Part of a small language model's weights.
Architecture: LayerNorm before each block, rotary positions, biases, untied embeddings, attention and MLP in parallel.
Training: 156M tokens, 4755 steps.
Each number is 200 + 30 x the weight over its row's rms, rounded and kept within 0 to 999. Layers, rows and columns count from 0. The size before them is the row's rms in percent of the matrix's.

# layer 9 MLP down, 64x256, rms 0.0675, rows 47-63, columns 0-127
097,198,219,214,225,202,204,201,205,259,235,224,235,167,225,261,254,232,203,217,207,216,134,183,165,252,226,170,221,135,186,159,201,196,245,145,233,199,221,242,202,196,254,201,201,217,154,280,186,200,198,224,258,249,201,218,258,200,221,237,167,199,140,173,226,233,222,232,175,222,225,234,252,164,179,175,176,226,199,194,185,254,247,203,202,220,166,261,237,221,198,205,236,211,180,212,233,205,184,165,201,232,199,253,145,219,218,155,245,269,264,291,215,226,212,252,195,201,216,219,219,193,156,185,152,201,261,201,247
095,201,204,207,149,199,159,198,175,218,144,203,153,213,201,169,171,205,241,172,251,167,175,194,129,217,158,253,169,241,184,212,201,196,194,150,150,188,178,185,217,221,180,198,199,207,211,204,211,200,191,195,183,199,201,200,168,201,166,239,150,229,214,175,206,223,222,156,135,138,215,190,178,210,218,181,209,221,196,200,273,165,182,202,199,200,224,202,185,192,174,201,256,160,178,194,219,163,196,170,157,138,175,219,175,205,328,214,167,212,109,168,192,155,135,179,196,198,157,230,205,174,242,207,144,192,157,214,230
100,200,232,130,234,199,202,199,204,189,181,176,201,158,209,193,179,149,189,176,159,130,194,172,261,184,197,213,228,225,182,249,199,159,215,199,196,206,207,201,199,197,191,198,200,200,212,193,231,199,207,230,63,175,201,193,159,203,186,209,152,156,220,185,160,185,180,183,159,224,166,178,187,215,123,155,183,162,202,241,265,172,255,200,197,214,188,165,223,152,226,197,220,198,190,208,198,175,193,209,144,174,220,154,187,206,166,229,284,190,225,161,169,249,134,209,172,199,163,215,270,209,183,176,233,198,157,192,199
100,195,240,205,233,199,199,199,184,226,259,198,199,184,177,244,187,189,152,183,139,150,135,161,211,225,181,228,203,219,273,153,200,188,183,214,199,239,88,241,215,216,188,198,202,198,201,240,240,201,177,250,210,233,200,252,204,199,224,157,234,217,201,184,197,174,179,185,194,184,220,193,204,168,214,192,172,217,198,112,260,195,206,201,202,144,155,224,198,182,185,201,213,210,216,222,209,184,181,239,191,228,177,233,234,216,201,185,248,234,222,174,179,193,239,191,203,200,208,248,201,231,205,199,201,254,233,183,215
097,200,228,126,186,203,268,199,171,179,230,192,219,243,193,105,167,243,171,194,258,220,201,211,241,211,207,180,204,191,212,217,199,215,202,254,189,171,231,194,168,192,218,202,199,208,259,166,197,201,265,207,187,227,200,214,178,198,253,187,155,238,194,195,231,173,220,211,201,175,233,216,202,223,167,237,212,155,204,225,222,167,144,196,198,234,220,167,186,215,160,197,204,226,220,192,141,228,205,149,199,200,153,243,271,179,142,249,245,210,167,168,221,264,254,157,233,197,202,181,196,204,169,157,161,154,206,146,219
108,199,174,137,172,203,219,201,256,236,168,192,203,170,149,102,170,226,198,205,151,194,247,231,160,189,207,218,244,147,243,220,197,163,277,232,185,203,205,230,230,223,199,200,201,213,200,150,159,203,171,236,255,205,197,241,192,195,209,180,209,217,124,235,199,242,156,196,186,266,202,240,182,156,180,251,203,228,203,224,217,208,225,195,201,202,269,223,198,213,218,198,184,215,206,177,207,196,283,220,235,194,225,216,236,219,107,211,196,176,195,125,224,211,183,249,188,202,188,148,193,186,209,241,163,171,229,191,183
108,198,182,223,184,195,192,201,173,183,186,209,192,207,226,254,263,179,195,185,186,241,221,182,181,267,184,239,150,177,266,194,202,202,233,186,208,228,184,186,229,201,211,195,199,180,204,219,230,197,136,136,219,209,203,159,184,205,224,217,217,214,281,192,182,178,212,182,246,181,174,183,201,215,201,169,222,240,198,180,215,188,200,201,198,244,192,210,192,263,268,201,182,180,217,139,232,170,254,226,171,213,232,252,171,208,200,108,256,163,215,181,199,170,223,198,204,201,177,224,217,183,197,248,178,222,242,212,121
097,198,217,188,191,200,220,197,144,189,195,214,165,211,214,323,204,182,208,258,223,224,216,152,202,198,232,213,197,191,222,189,199,226,141,247,186,200,201,199,250,186,205,199,198,175,189,239,157,199,197,259,173,160,200,189,221,201,157,181,232,174,232,194,204,213,224,220,204,216,174,200,217,192,243,212,183,145,204,156,155,214,220,196,195,154,103,217,189,150,228,196,181,165,212,197,232,229,159,251,192,240,223,218,245,176,246,173,176,214,247,270,211,187,234,206,202,199,207,214,170,231,229,176,171,150,243,229,204
101,198,216,166,239,202,180,198,251,251,177,161,198,212,224,159,150,202,182,166,215,174,191,233,227,176,253,186,237,213,60,215,199,157,203,227,158,213,187,248,212,178,154,200,202,206,157,167,175,202,157,189,200,167,200,171,171,198,201,198,144,218,248,184,233,203,110,197,207,177,198,214,228,204,159,209,192,219,198,198,183,193,198,201,202,216,225,143,201,222,152,200,193,222,201,150,186,191,261,217,162,160,215,277,183,170,88,236,185,249,250,191,200,193,135,145,213,200,184,195,198,190,250,211,215,173,169,225,195
095,202,215,181,193,203,188,203,274,239,215,200,223,100,215,237,190,313,158,219,203,177,171,195,218,158,210,235,246,188,154,225,201,161,228,190,194,235,265,195,193,187,222,202,202,231,254,184,209,203,199,159,146,203,199,155,216,202,239,201,166,201,229,179,174,240,203,200,220,174,217,159,191,193,193,202,209,212,196,202,194,189,155,204,203,227,251,233,226,164,204,204,238,288,184,200,212,225,170,251,194,222,194,200,235,187,248,198,179,217,171,190,217,173,204,192,218,201,202,206,155,198,209,180,273,233,208,254,215
094,198,173,139,178,201,183,199,228,243,158,188,166,267,217,217,167,232,233,215,198,229,218,197,177,195,171,190,219,195,203,217,199,146,183,212,191,213,188,293,224,174,219,198,199,181,136,234,196,199,169,205,169,153,199,221,180,200,253,230,187,227,165,175,207,252,151,159,216,244,175,250,223,124,143,212,179,195,202,186,217,199,176,199,200,218,241,148,182,198,218,198,219,256,196,223,203,217,205,219,197,155,187,210,165,213,246,176,200,249,213,164,173,220,196,219,217,201,154,216,196,238,215,239,167,232,224,187,261
092,201,172,148,185,199,166,198,257,227,223,219,205,153,209,156,198,192,145,169,203,246,245,232,233,210,165,152,215,177,237,233,203,245,152,205,223,169,194,231,190,192,221,198,198,236,178,213,187,197,188,132,180,175,201,258,126,204,177,185,182,238,192,242,167,180,208,183,264,143,171,185,248,179,184,258,191,183,200,240,184,231,158,200,195,260,196,178,198,205,151,199,181,197,211,133,150,220,149,167,202,177,229,196,186,216,159,177,193,177,202,206,211,202,263,121,192,200,237,188,173,201,163,186,167,149,188,181,266
091,202,240,225,217,198,153,202,205,226,185,224,193,170,205,175,226,144,259,218,151,206,109,229,196,214,202,221,235,163,204,229,202,199,194,231,230,176,173,174,286,196,213,199,202,219,194,167,208,199,238,190,238,170,202,177,213,205,143,153,113,199,272,158,184,212,224,141,169,212,198,157,224,248,194,168,166,225,196,227,201,188,249,204,201,190,175,146,176,191,206,203,147,211,167,190,204,235,182,148,251,169,196,219,168,206,198,190,178,169,217,171,199,155,176,176,180,201,212,174,145,227,156,178,202,208,194,209,170
092,201,168,266,190,201,218,200,203,196,257,175,217,253,220,144,226,227,191,161,167,221,219,226,209,205,200,180,243,190,252,173,199,226,200,202,141,172,128,147,199,170,199,199,200,232,156,199,209,201,210,231,180,219,200,182,224,198,232,183,182,194,199,230,211,120,209,225,255,199,167,181,227,170,281,220,228,210,202,228,195,225,257,195,200,208,183,260,243,188,217,199,173,232,219,218,209,183,178,193,186,215,184,176,198,200,170,272,116,233,243,162,229,203,196,222,186,202,229,178,184,217,210,181,187,209,221,211,260
090,201,190,143,210,203,99,202,250,137,192,170,189,170,177,170,197,205,172,176,223,186,194,191,214,158,179,148,156,168,252,158,201,171,176,155,194,250,235,196,210,193,212,200,200,199,166,225,267,202,191,197,193,173,200,238,167,197,149,212,203,180,237,222,192,207,203,147,193,177,235,175,183,198,284,141,198,170,199,170,113,192,208,198,202,164,218,193,190,215,170,203,196,155,202,169,202,154,250,233,171,195,178,227,172,188,211,199,215,206,156,202,198,172,191,184,249,201,194,197,257,213,206,229,184,203,179,219,230
118,198,239,240,184,200,191,197,155,219,193,202,246,247,197,213,164,238,203,147,236,196,259,217,181,245,159,198,196,232,209,159,198,215,164,221,123,211,176,156,169,156,198,200,199,200,181,179,267,201,198,244,155,191,199,190,219,198,194,183,249,194,134,181,207,246,251,223,251,209,133,257,202,222,244,196,197,182,203,178,191,292,192,196,198,144,109,209,205,217,207,197,185,203,212,191,221,204,209,120,248,233,224,192,214,175,195,274,127,216,136,169,220,156,201,221,227,200,177,208,200,231,205,232,246,197,248,243,269
096,201,218,150,174,201,189,199,267,204,211,166,239,156,176,153,195,232,206,205,263,171,227,195,201,160,180,202,177,182,223,232,201,218,209,195,205,179,244,146,169,196,193,199,201,192,216,226,245,199,220,247,236,250,201,188,207,199,210,162,165,170,167,213,244,182,220,192,204,225,174,212,217,263,145,213,157,178,199,252,200,220,177,199,200,192,182,237,220,139,124,200,170,249,210,235,169,210,181,141,249,212,243,236,292,208,195,219,185,237,252,200,189,215,212,183,263,199,248,197,168,192,217,190,239,190,224,212,179